python train.py --d_mlp=1216 --qk_norm=false --final_lr_fraction=0.0 --batch_tokens=[32768, 65536] --train_tokens=643800000 --dataset="wikipedia_en"
Each number is 500 + 40 x the weight over the matrix's rms, rounded and kept within 0 to 999. Layers, rows and columns count from 0. Numbers have three digits each.

# layer 10 MLP down (transposed), 1216x448, rms 0.0428, rows 69-132, columns 416-447
502568469623492568535473537447463559466549408498571437537542454536526472462579552472547543521506
524510484496555563496459649475458517541504518465491500542526523417419492546500551407409559513464
484476493612479518571468519521446531547486459546500523486576440511500469487489406557524545476509
565485560464541532508505429528480452512533558492538440493549470474571545555604494512583495552465
563524474512510512502505470538530478502551521449547484538421513483446541518496447528519519453429
593418501570487434456442475539452550535553534458514556551498559487543503513523509507551457501499
540503456494441547491470544513516542540476403549520478461515547503465512475534511543475480557452
437485513467460507502430490537575588518480517543524467430630527507504502520491437514503484520472
523496465514447511485512508528487468487503532542468546565591485469531571486467548548488477529483
541528553507528508466539485538502469504526471468454458550546469507573504512493494450466527560517
489465545548501530482453475522403550486556511525519499515529442539473509538464500503474539469566
539457498529472531576501440528506511448514495555493575477502489484474529557410494513479412530465
520504591570486492458470488550486484519549530568479544487530543487504447566501563467508527472491
542540490504517498460517536494506551546483513459447567519486519486534488536499465422515502553562
492527421488459493492487493502478466475488443529470474488506507537442434487517447469536538564440
464491486474461508452461562507469421562488485434461498530538545522582478497454491538471489568451
555548564461495472540470462502502477495447457512424458526477472530523497454482552461516532566540
512513465474461449470501455479510573422444501559448513465519569454485531551547620481550497450502
549510511441424502546533518476525517553524450479478440496501454520492515489519583485549478460470
497484575487481494563432470482487495429507429525497531468527500463512548494542504556485483486473
493509455453535492494542460473462415544496491437536563470396501493452489525599515477477495520487
523442495563483593497539562537465499510545590508564494478514508471476468478473520487432516498552
501496432453473567559525531517504525567457482446477539452535444511468532513573600561486519543479
420556531475431500454542477477444523506478518515427513489489485508479502513542546442532532522599
504549456491564539498476473502473505491542473504488534503529497517446521462539545530566480471438
564523489505444519515473419502523556483499470483517492481468518528429454397441555485486506478467
524519536532517504497455438430496542565495527484554467498487457582471536525553443547499454545516
481445538488491469480462441550456507477519540523512456540543534522480437493549505553490525450495
496516450492460546550573528468486496475554531523539478571502464517553518500491446490462546529530
479460523521566529491476546525462509505438579493511443489430543482542559469511551472488496448437
545426533459479455510501488470475500488497546520490560540507509414571463546557495550500500492516
543545561530461545474488559494463481547488501495521469466497492473510480531471451465525523510549
399497474481482469398497444460477437489547509485467517576453442449501499552493530473472541543487
471492484628491541488503475471569529505486458453516442517529506512507534572505508550538565564551
462525529503531482460499520529536502507463498470477476484504517559593513497437537554504429516562
530475494540532448430502530482507473512436565526475502468459475497516516505524470513486534485511
509471502503479445474473474490516526484461469474543460500571509565472515520490459525563432497445
496497525519500537586529595507431498468428532517516520507522501528492531548425545485527498509523
529446560479592533554521561474534518510480498539523521445530561531501513474432438463514475505419
454498472459538453512508523571484494538462486539552532425514511463510523547460502466535500496460
531475480532498472510479498508494490486539479473506461493519454551491458414507475551510441483514
527462532475514529498491532473602510483469424511474490566472529448527493493443506482454459520484
490490484510482488424495513558472493542496510442501529496516506514553473424443526536527513449493
515534516554466510490496434525468481512474444571593523493472491494488577444561497513559506527523
516468569450474448521556525522529515448498537545517452530563527541435522498500524454517465521539
427511438582528444505508451480465451585488496478501526491478469425509468399566546534483505546525
592477519517511507458510441461461546511506469514479533480496431498562567500460506455494463516479
496499500477479494533523475513463580463512554503494519508433511519439582489472460581508480437548
510521555538511557541538575511520492551470532546389487476451542495518498475547427530511543481516
503558486506475523476403467467515462479511486506398582488530496492427473502553509512451485508545
456540458402495446522482524516550504423585583528474516448558498530544510469497551560506514462475
519506447514450497429439547546499507500453477528470523491507475445517477461508506573448486482496
550457521550450544431469423505490491532532414505481508510489412473429596515556519507522548505536
508504503566490569480480467547505543548494533504483537516453377508481507492542507479585460472582
471567519535466488529458504560542518466534482478476493452499474543500509500534459497455509465460
489547412454510521509452522477530528495501467566437488486520458493467544554476495522463523488478
457500490516519439487491494485383524486489504472517478521577394484464576538507538570553504485444
477495538481448455523540447494426560495434467520493521518514513486426413534478564607478494524562
442577512512470471476447514487504511464433501482539517458544561461487569515558504493529521473517
516502534551500490508477436519573504484504504417580447438513455477530500451550502550553424419466
489533507516433508497522523508507503513517546529497522527498505444376490526447506520468481543538
559530464542479563546459542449497492508465454518479540507467545469512457505434484543529539505438
526495517544504496459473541539418477488526486462509545540493481521540545556439546522509503469460
497571544484431522537557530512495529424532480491519580533533528500512464525524469466509610531514
# layer 10 MLP gate, 1216x448, rms 0.0717, rows 70-133, columns 416-447
472476527489505398442446502464477544503496551514501526529504486518499472502477492507497475524569
499547551508498510493511484507470462453517515516496573471476487480512488515488523494506553477495
507525455472523512468450545531507500441509534492430471493448428392504458520535502551553488561538
408546448492478496538455435542485549473449513597455511463456452513598403502529460481489487535509
536456511508493569483456510474479507489500427492488512525488556493458502496536525468423498448522
522466481602515525524564445513558518441445561518492480495448466472483452467463481505487499555485
541469519533540583467499475530473483443454538470418465526407503500555547489510488477537542510512
492485503519515564509557514558528556494468522519501486486548457528455460515541475551473559496499
504501465461528485487445396514524503439546496420505465526468441512510442405547571519553529519497
517505534429456529544549491433541503510520576498550489502563518481544555444566478470513471546470
461434509456485448518527580484516521474576525504512559440569488540499493466499452526459487458458
521483430545494482497520525435481556453564468490517501450456535456510503490459485570457493530474
502497412416465509512522563571602519511421458523483434536533520556578547475466490520471523494514
542510537523564487496529491493475436563485618507472470504545483449505517502520535487529483520413
501443469484497465543418492515434483410524478504467414466542494525516553477463510519480557492492
465448503490522520394499497542524558464522490542513544503597544472477470567541483497514530427525
479543488520457497532534483456541490479551535554468503539537539557552537503555563452509512439480
514442458493534450491450527574520461466467471522486470548436499536545526459563553461488498527544
473494542522520531410500495510461473531509559541495499564516457516488649529469476553483532477493
455494486472461479557462538490563537487526517502489556490603474478475594489509507476533491556492
517490523526500518487517575546468505435485526475440463473589502450504452476530497484523512511459
578460479515562518498547435492484505442468478488490484471506475498511551487545452504574604432446
418476466420489476437523488542531511528561543469526452538509513548578529468502488447524505536468
522407566516519613553492523532489528511479429433560448494462548521528401490480480451411586491570
491489508501452462582441504450437486551612546543448567500551509549549573499438425442439465418453
516514504483481604523488550435490484569448474438477581529498609489462350511491504503584505513486
466510484479530526472475517483445495540503423460498469425467450491512491510473500441495433429589
522449483486505588485419472501500437511479433447529477468490497478480528525553431483469510434404
501474515516476453500542521497463505446480479528524493488444505551474501500443421492559570421422
497565520446485459452519465479489394521607566504547502477534493476470564442486589526501535482522
458509532430539424468470493502528545559567509405492518499493471523510491511425526457538478485525
511455611507518509493525512482494482493509498444569596491578452517495543490546516448499398550519
484466488433521536453457531509505482496460463406435477519517577519593575507521502544444434485489
589574575448548537429528489493500463454411443488463458494489461525508484462547418463455520488536
498501530519490423538459559495467491451496494556463514439524470561444505492477441431494441542483
466471533554445523490504518502536562468484482479447450460523465443431495558511511504463564507521
514469452458435407506480494456504550605421538443442539534513564470508475483488556489534584517513
459521506517491464479520548493582545494537445463517439511485556474485511486516438492516534450510
413488558412491568511437490550497522478418530451456451518516549515508534527460507523507471509542
472441490498530386481522533496498514425563498440511522455478479464425550506477514527495524461422
487512436566504505479491567524493494464474474524479487451601546552487494472497585501566463468489
492523499575524485544484489410463566468558449512495513513489549530515498437543507505455546452461
445484504555584506481540463509554503539456489413470535477555499453505486514514543498488548478499
533457517514533543570493480564473484464523495477470494509493527492512441547442479492498490518546
480518418460479515462531503494487445495496533461470561462454527441485468436497465508495516514533
496508483484492425499542512505425500530535479437568412564480463498403552534532544529466484476541
517450531513512496571468447498450519512564455491571462471501445477468452573472520468471460529474
604534587524485471524537406509510480474533540481525445522538533513471526466511513474544498441471
506591501501467490448497540436501510485537487548475544506510497510573452545551507532564491509460
499481512490503493538519426507530469537551484512531534459524515517470511448492523531533520469459
492567491498471439509499471448509515470481550473449506500480461438500542522506483537452573509486
493556510634472585475458505493554485475445558507491473577529543605422495528533528526490434485494
511534471434542434509527490491490458533528479481541566489506464574534598522427511445520546564501
460497595423459434544499481482529485452493515473498474489552536512440502580495577474524437499457
557543562505491517522514413506503497552456585498539521478444457462545486495543513465519499482487
485426451562448557492495513517444507505482474453452523557491427502492448465514539538574469528577
500458555417550494540496508464485394496471577476530578533523462503565471425480451494492479466487
504402534481534461511465540503529572490453502413478536539464453539524469505553504461512435505517
589459468568549479559462452505561531552539549607470478487545553521452494589482550482503482563542
554464555510423528471470505468481485478455541498447499482486484537556477531555544430440465438581
463537445475587528505516588479449430431519490510535504528528513499478569449522509522521521492528
465469526531446498521504541545461505412467533514490460462481555484544456505455496541521500547462
457459572512534471555519499557481473512516498496525463567510468437454480483468449514444548425568
514511495573410514496581517482503479477501491469487451487488471518439487521496474483515546494423
# layer 10 MLP up, 1216x448, rms 0.0774, rows 70-133, columns 416-447
567471511458541519511427510524515465455548487541488537446540540476552469544531533429426621465444
522526405447484513483501395487491407519465548552607538545490502561492442452482461506516435479445
572478537455515467475478478414531508491510508527444546551522519474571502529537557444560546506496
481469548509555571475560486517437425506485508496521482535429505445470449485529540532472514455488
528449470441505489436470534510504466456540556471494510431505492440543387509512529521517547483460
467553445553496461546477534520466513495432562453500537497464482513564492503513508497470479471517
505476539545457567458419525498503540514470502484498395549541520490497484551551532476498481492475
519539549516497462481427496439529453488512518550477452380532542471518537502575485491468441543490
555522500500422530466444499547522454510530453467504537431500496450543511459491554534477493497379
513584480508452499514495553441546496503470424524477465490538455462488530576501483452556508486574
529576543522529440533520454535556442537502514410470495466453463490469468465477490474471469550462
516524470528451447469484478486497546507500446551498522464481534539505548567475418502520493466523
546533581554415454521498502510487493512493545551477507490465450483514429490511514511489450476488
492444470483515476573552528461484517440545417473507478501485456559464461473499535493497451556468
495469524476422524483598470425580512562440489524551540484546497501506454545483480467488498513464
429494522512428521468499499483501489500484520524437495500496493463491488462500549507516524570476
498521404492507469492539440494440499456526517474464454555532528560525551532571561450519524474480
476522462459446510488464493472492527490523517466501498442523517485444552473505376507450518430534
555524568543549453550474493509450518431478500406489487463531562501440448590443463532541583507477
550401467489523536510472468472487484471515456410570463562432507512519512500551528528407495434511
457520537438553502495517513470480530485530513490478488439415481470505456444585529498551564511524
529519543491469528538473519512512487521501527583501520520489456511514483492356537426525541499538
522427511504491542515478476476506515493567505531551488405514503505475453542515385505482489531513
506533533498455484534521611579560480529510449476439472511452458451523489489448490496546448553457
447504485523511557570482500524471477511467511451559522436505522417528507517504497514469510546513
544493408477481543616472494496508473503523488484459531478494564592463448477482535467507483483501
427520517469508487514558574481504561501485474514569528573489529493545523586476493497511465497455
513520436543476450529468524457479558522481541579469473500556476521475578478500549533448499447547
590542509489400496504511459540557512575430498465505530496591456518455522488570473483543527480434
496473499549433500517430572477499430526488482578425523517571504561550470587473452447456561517493
553520553468507495460518417494570499486531465504468469451487468459492511537494547524493555546550
472528493532586525493435533500469479553458540427512577442488454496551486487538536543497543546560
493455438492385490535455463455466478573475424497483440571466558542534525524507498519501581531536
409510488525458504508462438532530544490503472489498487546549628506509487491491523429474506450515
522431517494494492480518495528525457437531524543478496521566500480479532459509526470474485549479
537544482484532494530502602482561516483609516430458534546537486486564551523469473483457508489522
520538446499508439488520502457498462500539491499456509485469542504504401496455548536497486477507
479533551547529543447422545495487492488445458572465500566509466492433513498525511521496484485442
581400465414458500480552497512468448535548499506443485421542586526507508504478549512515381524516
514391449600577491502523603515537496531526454515529563545552483514482504491547496456521436510501
499534467428507513392519513498515564535455432574494456518565495448480505474543498492446485429522
493444527452485516467550506508558482533500541471555494538484505495545472491587486492496475472567
466437588509561475492482446443474546515503531532524538439494504542464569457540481529491525459562
551513514477558497495473453545434490530424515496508550527488475518519500463501467527526505529532
544489510500526505553522554526512492517487492572493497506520557417486520474507502471535592520490
483480459521490469485500546536448514511460502553490502541597510516488460551476570613425587439481
504481491530449545547486513466528447539521447444476447364479468487569498498476499529499520429504
466523568400474476473546445498489484489488441522471534555471551531485432497499487561525508437510
467473516522482528484552490559497475455537537441521526488516549458464479495476546538503480452490
469470533484474497460520483444490509463541531588511459529514548507471517469449534518466525519534
461546426506485493474537478463559489545484444474459420556562527530444462554512474543467440476478
500513495505514512465459486508457501487587488554517461511482536493437544462511421531481486533503
540492530448511507474548510508466516494483495535526551437371491513514492488488488513506511561501
587599481494465477461488517542528512476479521574477464398481596503531499441465515521513468584468
461528519538558434486492529558589507474482530481542460500473524433425481535461509432474469517493
484467477518533521566485415423481486527456480439519493507478477475499454542432448488476521529539
531495610516466459582459495456446587443452487533479523530512447531502450551459477504528504511555
530487523458467521471551496521548450542540489497542417560514539532531479486525501436519457454487
518419514490511439540481442482459470392512521544616482527431558503436411492529523489557511529508
451486502480492498573564499438553430567546555511466459516486488503525426492441465526449483443531
498545447512472446499523510461515456517464489526483423467482473447416520485496568476498478519469
463509528507527572501477583564537500542477568512441439459398579507539515496477493501520516506485
485549488509575483471501440457560535479557542483498476477458539438481518493503451490492533498482
433459544573455480517507487526543449537469455499473432480499522473434469529578453635496479531466